Weights of a small GPT-style language model, trained from scratch on English Wikipedia: a variant of SOAP for these matrices.
Each number is 128 + 24 x the weight over its row's rms, rounded and kept within 0 to 255. Layers, rows and columns count from 0. Numbers have three digits each. The size before them is the row's rms in percent of the matrix's.

# layer 14 MLP down (transposed), 704x256, rms 0.408, rows 27-98, columns 192-255
101:126102121124112146134143157140111154124130142103173136133146131118107127115167141173150161111153071109116094121163149118142138130163135146085079119092102134140132088094108128163147132125161115
102:134149152116141133089104136150139115097121092144150164154163095127119153052117160139118121095133116136134124133079113124131132118107176160097122149101109136110159152153130139127120131100178131
092:161125103132137149143143146092093143133106135096135118136121066124099135113105159111163144102145070110106147116133086101126124109185125163148095122141087122086085128107128145095118118172142152
096:100129111090140123150124101146155108151134135136144144148141119127120129141130139146109084139164159139121178065160131120107154113128117131150102141141137117145091123167126177125153149128122156
099:142146140124140143073110103146104155156166133165164152113086105157170120120155134119126110151106135064171125127136143144130103109115126150105156165063129148072120159113092133113159132150118112
102:094126165142167104088059157157145143149105155122097193120131117181151137176136128151147115130137127137125139174113136143121136096135160121146157128127156129096123139122141098118144150118119139
100:130126144136128123110115125109125111114117139163100130129153150097138081143132121143098151146128065110166148142135149130130120119109112135152113163075135136133126126140145072167129156150181125
099:089150125130114140105098182166127066124111130172136119114117054134158102125168135112134111139105118156139100121095128141155100156086171129145160143124105134065153126140102126106129140128154107
096:127155177134120128140149122102115146137109142103136104134081090097107132096142100111143120126149104151162117179141163151104131128106171098099103171138099148095123107081149133110129129114125132
094:108147121171119133122133159154138096206150136158140119109114122141154133130162109115116119158115083143130139187118112124094099106083165143108119134129118128092136131131145110138102118117139134
098:139127107148088109118160150112159098175145103136133137098127156131131119120143179138140150149105120145153133142115149069117097158076126138111118136101109150132177115113115122124123123140158132
106:141160132131149099121111093107142120124150138168083111122119127140155200132150105100165164143150132143169142159134127145152109147164126152148104155123148144138141118134118109106094169091108137
103:100153124124147115127159096135112140158126165135104113165108142141152093114147136110076114068163115133101164146135117156132168108135162136089148125171147119177132138127149128124139110129140134
105:122133132125118139120127097093161108143093133085135109141127136112117128137171151169142135118138136155156125119110120167140165124154121124107084166121104166144106115138080109126129122122103082
103:136158158153120175121123155145120117129181106113116167074121121154133136134101123134119128148143145106141152111098134123117097099169132129144165146143129074123117123113124130113116138096122137
107:129116084138113156172143114112139136155089143153114097091169137131115116111135112113106125124114155137138100120146108168110120119161100137121106163105097121124179130156166128116138120151136103
097:125122131146156134105144095125130129124155099131094125135116118180162135072127129114145095121136125172165123165123079140139127126174147097115137140089129107151119130095117155126130113161110135
097:129106158162135168142145133158091128145125108142144139125144112128121113127162121125094109134120128129114167144143169107151144111156085116114091132166114141102133144081137146172137187134180164
100:149134127082143122129142141134131112137177112137101123066125144134082099112128104099118158123080142117137125154144104106125156165152075132094117127148115157140144158107111122198147171128081123
100:075118152120128117135135099118107131095136155104112116112148078172131159179148100169136154124114173142108155176090116114138151132139105117151096145148124134166121111159136121136145097118119114
098:094110112104164100119109125114073162150134102091137145144080097114111169145127118125113136101142139139103137122144082138126125109126172143125132140131124145104138092126137171140121121126121107
098:106083120126098106146135112128149150085136114111147137102163132149141140110128158132104138188146123142126105118086110108139154093142107166115113111086162141168120151144166114076132103125147100
098:125086112167200107154106148138147187157131110121142135107138130092116163113159112135135114167141126124103148136106121117133130122128117098123127130094106184095105133192112133118133118096144081
097:158089112129150129137125115155133131147134163151123118115133114180174148143120128115097105153128122142143103076157102147138142136111104064143125118156105103160125169112155109112145144095154103
106:086152121128146075106132129150144156124131146120164126179157102148146084134137165106156157067114110144140134131098119134180147178144176133109121110062125102102132092097136098104101132130113134
107:141112088106191095092102077149114115129131130126133120140122139071116141133140113129115145110113095171088125134144127087146142122107097131169169160151179139133164139077132128125098100158112146
099:152097115154129131089141142114082057117130136149171106111122142127142151083153142147110124122141078096100118086119152140152111137129095113144132079143156116142136135126149111121134160110153146
105:153112159083123098099146091122125133115077099161140149107135123168158149117137140132148115116113091142100105073107136112136120198150115136102067202132145140119136129141152119136160109122158128
104:121121066127101179084162110124116150130126143130150153140111116104124124092118110140138165112159132145175155108117169072163084112128127123130116105110144106120114138082097125110159067141134135
099:121101123115099170138101113097149141139096122129127128115166136154093120089105132143123124145108105143130147094102139131092132121175159135114143157113168129168117154153137132135093156141161103
096:091082145122123156132146130135162156131128107155179149142168106130121192112083084135150133093122137143161120077130119132119151136118093144149145130088107117133158155114160124124111148095153105
102:139115137134134165135178167120131164129089110121103143162097093086143167099129151163152144114141098113138158093152153088125133165168116144120131134117084145125120104130129110133153085116126127
095:100141129138124121161109117087099131087147130136141118103146127112156132110085113107111068128142157127123092124177130131116166123098117101112112136147110177105117144118142175117151148146103162
097:157110105142116151135079157120098124123162114085139182130134116133145119191117138145149148160093115118084153152132168108175100179113112120143094133114131134126140083140136129141163145137115137
100:086122106171108131132092141137164110127149144154087146110138149111125158091151088110134114151097127148131125135123119133134117077120133141117132116087149151136118084134112116097114134105134173
098:127133146146137108123122107131130089147157122143091165150131147124135158109136131069129084125125149146146075081112100103106127085182093126146088118140129124086165137116167170159100107153166116
098:094147082110102147136107152116129131117125083092145120124114086088145112086100127132114168147120123151109129099141137158118106160154108148101165139082129139142106129175138153140157117115107082
102:167137101095162108149107115116156171099091099160141139133149100140142088103107129094103135180151130142119119128165109103091123138095147090101074171120109135158153171158139121117148143098128165
101:132168143130184149133092135101121185114134109107099134145124123114132103087151160115134124133082143158142144128117142162155102125127122131187119162144122076121151158122112110148102140135107125
098:113107131115108188135109120146135104120121164114116085138136113138136104117126117071104095140175119084133163148161101105135121095114151132196132116179154129105115143122136102148119102142125103
104:108116124101122171094130142102102137125150136148098129121127146135132133100130131128121068098124138114116133134115101159133128148114142143119125050140140081103113087083111144159143085123137124
105:089165140087142132168081118145130096107119125113145085118110135114095102092104151134119154186161153130147078120151151163112125120152109115157127141085070147113116122145118135100140111152092101
103:133114100103170153164149098133160104125136091102118121115154117121114131095177106142106126117114121095156138101108133095149138158119132135178137104141100131078126136150100130120097073104086114
105:100098103113102108102140113134124151121134110105168143167153126134141134099100122191116136118204107116169145168129145147114108129120123155135147153135113115142128118155112172158130111133082119
099:145140148136160138123126120100145095112077149133150112150091109128128160162132135155159100130114145168130113117108106144135151095135118126116134151125098147156091173129147105131088122153132139
096:154129090161132154131093128145135127128155165177105129162132154104116137120177133152140115154142095097140155144163126134106112106166120101142104128152131122140117105126141151139123130150129165
098:132086115097098127170143117096130128113105130177142161157128111097142103134129099120132167128137114098141106125162158139152149106088132089096079138123102157143124139119133106153148108147116144
100:129102108159102129146137123113139142113156127089132123134133124127118091112120139129144116129117129165135131147117147152114108089103132145094077129178122112113088108108137131182171125114124099
099:155133147130090136164141160142142120097146158070120168123176135128136137100107114135079193130144164080138119102106134146117124094208120176122134154084125122115160095114115115126151118149131092
103:140128097145125137130123104113147135118149102126117104140139119148136125138140103112132142147131143129146115140112097089089147114157093138138133135160138122116071105131121121127166153103154134
105:129151151136140126121118160093142114152132117131115026132104167120143124127162124126099150101111144136107134119136121145089101134080133123109133125124062110154107108122113153181107168149133136
105:149146139116103171140164112133115087132159144152143121148153152120122139105101155100131137116103131121137074163126134102131131167140157140176168118119099123091160150146096131124109129139158168
093:159128122153167132089123141128163143125112154152133146129090190115112116139108083131080136110099095120117155136181100134089152100128123166160121107159127167141135119115127137134136149106104116
098:135112146173152117138085100140146144089126131136117138103139140111111152138137139145125119090163123150118112104103142117087091116137137155127114151086118124128122085124039128108101157114128173
093:116071156131138133118100105163130099149129137142117141107106113090090178141155146177110147104129139125137128124110128146166101103116084157136142153151117124118159144120119116122123123125136096
105:110141124138128102158157065096115095097145109123156124132085135107113153123092144148149144154116199172142142151096141103157155140117184114122124125123159099127119135119094111084148093086144158
100:094130097127116132131105111162130129103135151142142078158140145145112072146114124141096115091083078126149133139107151114134119140171125099092175151101090151125131108143119147080146122173098092
099:118120081110115185150173140147120116097115127116163127130151110173106158121149131107146111144142134088115131177136129117137113144100147141109138163120110144142180130134139161129137088106137121
096:111107119161111118106110095112128104132135110100134118114127135165127123107127152090151137163136138080112134124143123095127141108098152094120146137103143172121126111109134140098180146135117169
101:155098133123154140154132106116117184120128110169115120147138176117125092126126133154156104131164083152142098128143126094125109118134121136140126112168103185117185131077102158147122127127150121
099:103111116115101165152088078153116124104126127141125178140124134129146120082113121136110139108111145132135126138081126186100103159096130087159120135142116113113098148123146094131096123087100111
097:084097179117114120143089120139103115151163154085150177086129134099172130123160097148143112139161103091117121143115097105091132116154120099118133112137127154116146150105168143094155112115128131
099:121104136158145133124153080139095129154146116123179161164126152163116165123132144106126137099120120124162133148139123083093159102143166124123131144112132148160156149107139107143161089137148140
096:127148136145115125140145127105113181099105141078153132149116141140100115155166115165080121118112125127134150132123122143150133133126123133129127099123161091131125112128120095156110164146144137
094:148149123159128119129123134136104127114115145115161110128132171132188139143101133131150147154111110145154122140130128095132125108125113135122135124088146066136131156159140147132122103116116159
101:171162137119102182142126125111132138131109128108083158115148108089134134107145147134090140178151109113140074103136126106153133120094116143116133104119091106132076121092149100121119122174110114
104:134152109128143132149103136122118168121126120105123121124139150130137146118100160152094083144140117091124140120145089139092127131148119101120148134126097143163142119146168150126108114104122107
099:126118093128123121105150120103110158150129134136132078127123143086126139134130143154117134134112139104119162158094123141156132154137132110119132153110087133131078109157101128145093159093183167
102:165166147120104164116132152153100146134109096136103139111122096135153150125114145126148102158166107092116146122115118138100086149113100112106104063102141137129110144101114175137162154108164176
104:117151132116145118143098159119102129133107074125138154142119113156155169174142147085153109179119108113130122113144119152099129142138115084095108117127159155133145135127143114111132134126138146
099:171129088114083108170113155126149146131142183205114138122124099112100082133128118085108142105155148148136149135093133112103147093117116070147094142123098149099157173156125127136167099161087107
104:095143104109133116132114122128106130120094153116084118111168129114054071125143134146107149131157068139137117167124129078156116096080112148160128160173116119133139137129147148111100116111141148
# layer 14 MLP gate, 704x256, rms 0.492, rows 28-98, columns 192-255
105:108134158112127092113151114160155128116115149128146055160145116117119137135131118142097139046134131087113103141130133097109102134140158136166127142130126096103147081118074105144166138152132085
095:118114159139139133158137159120142116175140125096117157155108119160108138176129141102169101144177136109139124125129073145124125120135111093121118139147088110123126149143132134118128121134165150
100:120107099145132179100138118098125100118111144163136150100170141123094154087153177119111127109121099097130095115137152069122091150151149131158154119134126125153121129135111104109121139117120140
101:072138080169108099125105135160119138150146148142109147106116154098137109145095124119098146127119092090113123111167152167131153088132118123125123145121095167116171109111114079116140125095122163
094:138102156180131109138133094125111158120089121155153092105075171135149167153151164125115166113105142095138121151129097132158119119119117107122153137107137133109170118119131119113151176122125104
101:164148123151140105098110117151145111109148145113122121104165132096165140157153165169123112131159134102156062101157148093144143148125133118128135132116096063148150143112146146126111122137143128
095:144115143125110125122137147139135137120122122081109127139132092152119171087115117144126123128101099126133122111139060109129120137154100101154138117129108164114124105132129133090133174066087138
094:118125096139135115141162141142111069113129144155114089105153119177080112173089087091139205155100153109100128156128116093109134101111094117065120152150143095117089129135167116133131146116182143
098:124142114130097110165145145140128119123114158130089106142149136114091146141144089096106150125129125132116128110158143136089157138086124124119178112127130149109099127120176100142115118104155103
094:085102123187096114131143157127133074190118128135120141161138119141116136157130128180153147084119119127133162074118088146129156092083122145127122126116110141060117135139090110132101158134119112
103:129090170141184154115144135101192134135139119180151096149134113141132102128110135119183179130099158123077121159103135113067138155076138183101138148111085157131115127119091132111151150095126150
102:102120122122178167138087122123127137130128137140111104107112175121116131090129122146141151140164095112095133123086125149128088117149157137121103112098164078083138134136132129138079121098091110
105:124081149125159112144124137131129158165107145163105174146133116080153103111154108098110133102132124135084150121109136085107143098097145117050070157138146120157117103125148152125105168156135112
099:117147120168145154109109170130142110116119110177133149151087114186123122117119177103112139151125149100171122165136103147136101158123172085126092118103140116140133146159103162135108159083108134
101:097103146119134093126122141119119146173170169120141129156155131145140102093114150077123152194127110090066116129100107125100169092174136150163126133155088146144127182131139100141108137116110145
104:105146139122081100103156149137157129121085049119110165157170138109079144133131116128139138170158172116121157103124145127149083151088107123125140140132111152147185149155142132099139125128116134
098:129119104155183167112130150156109130124077113077125138152089147112135120131135128113146123136147134148140116143135143133101142113115101146099159150114120107165160134134131114134141117149166128
107:150123125119145124118098147138177158122099140104123125125113159122106132130145151121123113094140125143143081097095126084146162146149124129121112112113126120183084074130147126154184123134107139
102:131147095108100120138111132076119108164156148122158100144123162108118076081134139100188118118038112124115083139147083117122129117139161075163134071123160093098140121156132130099133143153125129
096:161133133156099148147134163124154144162122163085058068143158115093153105094112157126123149161132134166165131098173184144123153158138142132122149127116101086131151144107137129119118152161136155
101:105101131147103125119115143127127105165111116134137131124116146128137111127132112154116133110134096114145119121139135113063177074057155126082163152119097099135076119149135102125096092115110161
106:165121099116088116161122103098138107159113095106120124110116139076151127142133166091162176121119120141112165129155166097152125116165139129147167097098142116109141086099152127128156081144140151
099:080175122135178151129150121118102107146147166151185075077142150088124149109147133098076124105085085112179116111149151170127158154131123154143093079114163098138125148145126112131163161115121116
102:166153152102140147122138153142155136142151153181114099152149152125169160133140121106176164142134117121106119134100146113142153132133101146144134114119164134144111164183123129123121114104135118
100:119156130119173133132120134131094152131148155112114175109123091121147159143135092133118105137164122126131172131128086119108111105126133103156143123115103134075131148099126104157113139176133124
093:171144150154130103102144090080107116117136139104122184135133109125103127124143079122156136124165119153133136079118116177122119136105133154167093072101117139148145067150125135160130122109116132
099:102129142108129160157144140119152112116143120137103132106138087150099120167148115138162114142148111169069118131123107120116056103140093099131120102139132106132170098159144122101138128124139115
095:107091158122096126121164141197117131103156128127135153131125152120126144146143138077107114167140101122150129123124095140124096112175124133165080185119127068125143123088134100120146104161169148
095:132106133118117157092097211121121118123109172114160123150179133133128113157145112142092144170110191152173133128094177095071164094154111140123134116088185155133137131146102126148115147117129103
097:091121128137158127116108140112127094128166120126146128127107170121118089150128125127166099128130133091058114107119167154142086136117118118146155146133127117146129142133055109122162115121085129
097:138125170187147161166131098152129143105134152089141123161138123130180193098121134141105127114140123138109120140102125101141112125148123131116121087110137158152124142140124140101156087133117185
096:105122120155112128138126081116156115169129134182154145121150115099151128132107124115149144117100127119151122117119112121134137143127128145159134123185155088137102146119111120135150132134103117
099:117134070138104109141118155100123141147145156148104129123100093151115119168184150126133162097144112109081160116148146142107179126114142080126142149115151119103097119106132147130140118133117127
097:129080130147151134133124130135133122129088116148089145130148172135155136194169108156104123136087138111151118089100117109117146126098139159142155156115107125098098147135153126130121164123128093
095:130104090134119117158110192127135088091115097088103149090115165115121126118127130103091101112127089133151099150123130108091127109133123124118145161155109122055090113120163125128160162175143124
098:116163098148130128099139123096110142137141114154113128134139123149151126125146109131129138131154115126125113103152162147120141123109130111120113184097121175108095129105110086135097149142151130
099:159116146145150135047114133119106088160136112120145085135103156155131117134137156156143103156128136116114115140104153141114107130147120168098157098122159143122114072093132161132107092090165141
100:125162112122114124101161148121113110152160119118118117143132147108150098118151108154142106114126103126116098091128172128130110079068150155124126170135210069128155120156165136150138098145129115
100:124175134123117167105118111141118113121082144174121129111142130178125124133135123118107085141140183086089118102131128137115119103119113094116134097095140111122127135145125158110121122094116146
102:126114150116167096110118118120154132142161136105072126125088156166113129115123153124106155118136147111109137126126145132143164120125154133187153152090138119117157148133105121106133154117148131
102:109118123106176092111138116092174142125143153150116153142158138115106094120146134155133150130111121119124122134153111152178091135107141183114145159142118109139106109169054115174119169128152145
115:120166135097100133140145096171155162141093094116154120104145108116123122131144157111099117108147129075100138144120138120138154137096080112128134168109090127097094133117101145074171131123099129
093:169141137066105115158136112105146111108127125142104140110115117112096086129112123069133124147150110112138142112118164171102156101154154135101115097153125137104118116143094155139145118123121162
098:139123121130128114155173126154123184143130095127113149111159132187150116142139112076121164135153148140138173144095159155144128123147128113152112120088152113148197128103114145107126131077153138
093:108080168108088122152168130150126121165155128169104151138168148145092146151081093155088132133168093132098160154123164111156145130138128115163124071142121141118149140146113138124111121115124075
100:135107140121105122123092175131138091117145118132120144095157146125133168148177118164113122103113112170126126170111147129121094136142123134101122088106091150138137172136128118136156119152127084
102:110113138148092148093133109140135100126115130142103102097094167091142165107128178127107156118158119134098115116175095109125104145135100109127170130065127125164115074139110141133139122106123114
099:107137150112178092162101086133123178158121139152105162155126114141159086124124114133110137130110111068154129131125094126133143123104133090156118139127165134127149120112180120085138129075082111
092:121130093115142108129125116106128132137114104078145124104098119090119096114129088098164149117114189107132124129115146122132109129119170103123113071110138069142112146148130108077165138111122103
098:169089077139156157104139150133156131067111130147134135152087123112068102087118119130113120129152131113166087189119118137124129123130124125150147128128115128103120175088136138092162128118115149
106:167160142132100162162133127075167110147177119125118107110158168061105155085107080108131110150115120115107088138093119099117120083122098107164089106140131148143154136152152146073145129102101093
095:079092159127124134109177156120128168166116103137126125124092158133136126130131111157070121130105130115105151152113126126107093117168096102128149123119169151149119129164130117149148146140128107
100:142137105142140149127140100157138170144152114159086096161120141123142157147112123103105121129154098118128137087092132107118103142152140147102101130106099163113176121136119160106102082120077146
094:123123115177130166146166119165154122139136083109101149095177164107109133124151168126097111137136121104153136118124115143125107126105104174085085122140138121129148146110114115159149111114112160
101:108107182147135115152167107161130111181129070111113136111116136105140121119112128115132135137151160152106099114095148123112087159125126134095131124141104075122148172189125138118133120146098133
109:102134155128115102151120132162102110142133098132139088103102152107147106123132100130114141121111107141102100122165168134150146105083143131176111141121162124121124108088115155134132146089124169
101:131124114150117112108092129138122112114141100141118137117099110090144121158119103112094173153123107139158153147095088150134126126097094131120149114140170133156157140135135098134121113178095122
102:137148101093106145139132117091167115139105080127127116124107141153134098126160083106097171131165137105107138142121197133143126120138162133116084159110132174127146070095125146119113118139121193
099:137175077119135101109123169113134128099106111168129126140190133109190159150126089136093114123122135114147092131107131130111145146136145081120104157102146096153114127139128151087173132160151124
097:096112109133138149138142146105138130134127107138118173131159098125138133147113120122168134153128115086129160126114151107137112099112121126065098100116120098075109138133118136102159130150140185
097:142132126144116125128146106149102143107108107175135129145141118148063118136091122131122127135144141165178064137143129122115125126135097147114124105112136167152119153165097073171129109133130075
101:144085122124079081114136109116117176126146184142079165120150113154111155133158079145119155152172156128126111129107112122134115078137130143112130086147098118135130087145180117105140149124076098
098:132157153158112106159138142148137119111112123117152118102099118137118079130114139077126113149167153111126116127093121116132130147175153113114104124148149128132122129090120099127136155159111118
098:098140130088094099183134147114141110183094143120115099139162090104118160144084100096121171100104096164101123114117113124150157129136135147129138123135112160123096130113110120111165161099122153
098:109180119088111107141110101120138170081134127159176092126113125127204100124119117159123121157148138140164142145098147130120176141163126139137111115122108124120146112126102159149133091124145109
104:144134124120112117133092155101109121123092142099174133095152133092156113139144132138094159152145119114160156133105123135158142116109169169148137139136121137130163123118110158114139169135153138
098:129145120150118123157171119072113155159113103163118131126116141138135109095125137084158084105135194170163147094133131173100134118082103129115142155116145093117150128169142107103158136121115087
097:126152097120156070149071100101149101130142068109118145135125162102117117129084137116138120159166159129122111165107143137164136133120113165109094120125153153138138118121075138141190160131145145
102:143130132114172083135132102117105107144100130115142113150099119140104117105141153159121145194123108146086151126150126116111099095104156127155157123128113147111124106119125148125172114135111153
098:121109101124130097179137132102125177141131074160141134096093139117144124159115128119140143104119153123135087143153126067137120110129146153171125153142110115115165135098152130125134132165114176
104:112100153126126132112135158126127118143124103137153110130141180143111150093119095135119145127117123111112129115145127126138124170135137148146131090123135080145128137090161138099175163143175110
# layer 14 MLP up, 704x256, rms 0.538, rows 28-98, columns 192-255
103:140164097138144116151134138179150135110144086077153137105123136158117083164159151126107112118107183149125115138154113187161141119159125134118091163097115127133155139132120130099110143115150151
096:119110091134128142099085165137115134098110160135125145144160125144111133132135108117104131122135176150165137108077100108144160153097143130086150123120121156116179095118087119184128165127116113
096:129121137134153094155129152111124100135114179130082137088132166132105131189124151136140170089121092107156149100147168104150086128127132104131130138114153144122086152085141112109155114105139099
096:121135145128099175110118130155153088122116144174172091123108121134128155134116092105117178149108165133137128102137124148117141130136162125096097116105113108110109142131137150106150156132080150
104:155093153153121161114120148116176138131115119154137143163130119168112133102156111134149128125132161139107131133167105127138148108109115122112120062130114103106139137156125106158144099137168130
097:094117155102157195126148101117132137127149162146122098152143137122117115057131155075119138149168044133132177117127129146162169155116141079121141145139153102100096120123132115156086128110085122
096:128099088176136141120114098102158153140105136122089155124117106137115121165099108148093091105165114112149136145127130137107117129155132135102136121127126149150140147162145138103153134121098160
095:123118141108136100132151119094139092150136109154145154073114142136114151139094137129081165116151155126103138093119165092146134072150061125126135112145148109112097123112154146138134141139165142
100:140121152115106153111151140091142121108133131145123153200174143148129117135085090128143089113150097111136113137169125143132144131116152055091155106128159082125124117129120145139126083153133112
101:107119078123114167134135123080122135145151147143143161160131115146131148128097125149135129098134152133141102143151176137132117150111113128138094166136115100168155101103132105161142138121108108
100:083154084117164134099127139154166160145101114107117097172105145144088133153131144121138122124090146202142118130146125082144118147140138153098144134141136133116127148133123127166159142127133112
098:079146143111141113110109193108113091135115150137131134147107169095106144147135170158130142133060134118142130131092146158140147141111130129109112138114108167154148117124162117110122105156142131
106:118129110175145137144113085108168173135141115122140144144118137102118164102127090154108126146181141111112174130141136148119128134128089117102104133104117130118129133122105123138139119137097171
102:102143133063119098140091142093164150121112154104133111125079121189143155115126157150112158138138141155109150078113143128105142131139114103053151120132172111140164159148138169117128162109072154
098:140120113110132164075143091117085119136088120124111140129140131144175107115112155154133112171130164138161121114123158114131094122129109077124118182150128162164108091107148141155134103091118103
096:166142143136107095118152128107121121140117135110122116135146132164115085150139138123099100132096146121129079066102102139156122135122114105112134140156136143131150097157118125144109074147139127
096:168114136144140124084062103120132120100152120099116138128118125118139160119144127150133138100166203155107115139130111141099117132110127159196116128128157148102127104123120131108089136130122137
100:132103150129095138146145133133155115168147131146107129146121134096106152083092102082113153104172127139116143136123110142141114152095094140121129112145066147109104157110123131128119155121105070
101:117148104153104086149126135158136136118108109143148125111122129090141087125071077146128139091114119103130119160108119103117102123147112143118153112128116129176164113134110157149182096160142127
095:133129119183131163115150132076133127132150142122083127121161090106111122114089106097129119125102108108106116126096145108100164169108136131130120123137099122145123118100144114121119189110171098
098:150161177147140083141113151151128118112118136131178092148078142131091112111131148111138114106116093126122150121139137112165116147205124111111135099132151087093158130125137133139164100154156141
103:125108129141126136132105125133128102102158140125179094136124087133085113148098138102112138134080126110132120129104124143112128166121132162156116114069135152123129174186123112119121125129144098
098:159170170133135095097123137123136051133149127084134121150099095087117094119109134132168138078106115131116127148123140178135136158092137110099146100142105133131158123123163094184143098131173120
098:149135137139141182121145129127175119155089095131162115113143132142168121149100154088137108172114111142102152161156166136147109144183096131139128143133135130137135131128103173144152123128124160
104:141105139149143139098121151139139136084127127133119139177139152126150152129114136068124105149113143115154108110140137116148140123090150120086161145139132105134169105115142160147134110084102123
097:132138129126108096149152115125162174098126130157101170166164096162091131152178085108101108136149138068124138132183133094142113094142094095121135095147130141148186125175152124075105097133115151
106:108146093159068143127066125158126167110129107136117127109132127157139138103144171155167144100130130146087096139125142146096127067110118150122103115116114107130127121161127140117109150140098117
099:089148109125130119133130125155114089152179157177094107151132146090118130111148147112145167109152147120138122136139134152141123079107157097118153190133115151174128128165144130144122123162157140
100:126093103089095106127118162145098135143147110134145127143129129130147114148120150113175112116119151118143126152124121154150147101144135132095164125107103143100156152127141102142064121108118120
096:206188088092124140166150110121113101113147123109136163147116164140122143101163135140120125155135136128112146118126126124118115135105170108081153126113110153144102139131125131122101104129144128
099:119096133132115090107153109168142119119131090083116119125079151138158140142113122135120095124133147138131101130117171106143089136100138158119092124123106111187165075107106084130143105091119094
096:117124142166143148144118145109117122150120141138134122161157145140109108138144137128149118152138151089074131119133179135156077110141137130113149080104159155140121104159157118109115107136105139
097:141133086106097136143115170170130154119103146104162109114114099139100127138139129155101125138129129160108122116130082139083124138084108115144107142110157113162126112131178126150160145130075133
099:152146085142095116119070108107111111112126114072141140131146162091131112176146175143115072093143115150139156118102096095115134137148142155124119113114157129162102106132074123157139115135127139
104:160164140092087089103115105169165101164135143078126108124156135166170132151149137108098097131103110136123135107125129108128097102149122134099139109127152124148157136166125117097170144124143103
094:149084131122145113079123156124139116124140136147144169089114206133099153147120156164132147122119106170108135133099160188153158153134123160134122117160140133131119112162122097126130144146084113
098:112129131154130135149137127147135142146132072107181138134143121119121109147102138126125143119131145154129144171132151164102120133134131140118096133127125147078126120098109181117117155101089144
105:128147110128114120109122107092156142115200140141166146175128125150128116122159156117155157110106120105149160112129144137136109116135115140123125127158124173098125131130137143126160116179140112
100:115070176130127097070089120144116139110127175153081132117160138121139126119149090130155139129080130127135095154120113079141145112120098129100117160129109138131096117114136191099098115128122147
101:126141150127098132132140124160126136136104148120124123127142120153146144144118088142155167141110157112119152104124166135085158139093136132138114099126128083125188111070142126154116108074137126
102:133127123133153151144147105118139123136161117142092161125156133133143127117098121123145106114149125083136124099138106171078140125077116138143133138139142125116105164145137118158139115091144121
113:115114141136111172141126142135154100116117112108110131104145136144149171149152141153138125109094167125117151145089107193147118152152071164106149202161140143121093124130110125100126104154093147
098:068132147154139159103140178148150139141139102109158165166114162126154122107144141150135158091129125092101151101143119118165159160101147109130121131100136146136144142141115153133132155101136132
098:138130137136098106166157105092108095127116119124122148119122154125169127093116110143075120109140089180092151136135157146140128143107138175125124133117127114127207132099133149158172127131125140
102:148148122151101123112104112117124190114142114141110098159095112068147152102149116120158123127102115120115094123094124137125129131148155143122109115129124123095135150161142114098124101099134104
103:119080149115094158149099115159141142120105115157137110139120093096114093145116082154116152134087130110175120116163068079151146123131140138117111132118139160139087126127141112110132116110113128
096:162125078127140146134122158141107116139117101065111131154170122144130113154145112161170130090136146112105122158115153148111099157125137120137114088148103139139099126083127163113091096150107149
097:126116122094124115163157189129110113114155110153138099126127166126090118159092115204145138113116142159078108152201106113143125141090145119128168120151091115125116137116131188139129121147120188
108:131164109124139126105096140115106112134094103126161143154136160156136157135137091131135121128125111117084134138183145135126132088134114114101149114111120132139178093118134107146144125187144136
102:126088120105100162090102133124086140097109131114116154140145156113125083155125125133147114120121130144159139158129074146118109138097135128161126143134142063153130140135128144173110120108166127
100:105125123090092100075099137106120132104131122128109149104124131101123113091131116096119135133119128165125148131139135125130147133122127137151124117095137181118152142155148126087164128126077143
098:130132163113107101135096080072137100155150130155134125126156118159129136120128103140117112131136094126155121138094139142122094133118105089148143139134144151127115116133101144097100128152134125
102:163128140114131119125151074114113192138126162145146161136140151162170103117128165095156123079136108157176146123126106161131142153135093105056114122089166126129154100111110122126100131124109129
101:081115099159126141122067182155111151128093102069127155108129147118158160138119144186106102165161115133101133140110123100156110126162146142114146149130135149141144143130170124079151112138138138
100:119191136117125144143122126135149157157152090127139129159143161094159110092160082113123118102187171141105087124151124167159139141149143101122127129103139111101095124095101157103162115118137121
108:131137139122137171123079116107124127142137140153098117122110141139119070107148152114117147079133143115109151124165127111097114131193122114120130171118117131169118123091154163113128125148148131
097:150091142139137105153108126124143126128095123140116130135148119100090166198114134071105132123159134154109124135136086105115172115098161108095125129157105113102098104145133121144160141116128114
097:131145128149114145117098117098112137085143133112193144111111144108100117131130126127119139114117157139125126172146156133119103090121095177189167160158136166160098138124123117135099108149168126
101:114099113163101073118078171116139131112153098145110122161118141118112152124130126156160120120153130114149113171115126114145122124160144156096092128134174156120119153132147126139124135171122122
096:106149133181150095175161164133116102198132140121104180151130118114110112135118131133142135101108105100140162126122114125175137083128141129178096172145129132115116128136119183113083172143090115
100:187153145134107134120138143127139147126120130118065106131093141127153122140111128103110141117164142113112111134100170104127151106125120105153169101161091128085105108164099165138118091086165187
099:157110140111091155115105144091135131088158120107155144118134146156140127142145150110106123118125130136131117165149134150118112156107099190120140212158086123132112113070097161160126139148123158
095:115144109144122139136100113151104137138177088147146125142101081163145140142144137117159164112129132117125127075110113163118127133149097118136139149134114110115125140087140147137092134100114092
098:145090104146148093118159133105184098166132115128136152140135141186173087143145132121150091129152117155124171072150098111150144126142134122122156118121088103108138185105117151122112144152113098
099:125163124112117163140098127147166112127109156158146132142123110187139113104140118122163132091121116115134136144147127126129116116119084120143113109107106103144157119176150139165132105109124085
103:123128138180117157149108147120142120123150135114109137146087154108106110144114080125102072122130134122141147122162154152116099134098126156159152126125127132116132125170163140158100127140102118
099:097173138112078085196111131129123113137096128133133146158168133119167095112135190162103115147147105162109134153094109075125056123180146112121130113124103146108147140125132132123132094132160107
097:120122127157142115131109150053144104095087055109109130122130054108149159150121113102140130111153089152125116136102137146102158147114113123133106118113137170145145167118132168127137167102124115
104:153174136121137143164196138128098150123082101149165150161124090119145144148139145106052117168124140126156079117130134163149141113095108093125118105122094120126125141124179115161131099128084175
097:143139106132112101128141140120140120157147137148150169117128124137104114123118133166143161090134102115072111102179142101124124135116132116094087124119177124076147104122157112140127130070117107
100:071119126076117162114103109163091137087160124077090117141084116100119100118140095139135102119107111140132144147117135113111083172147082055133118157122103123104111137134069167104112117128123120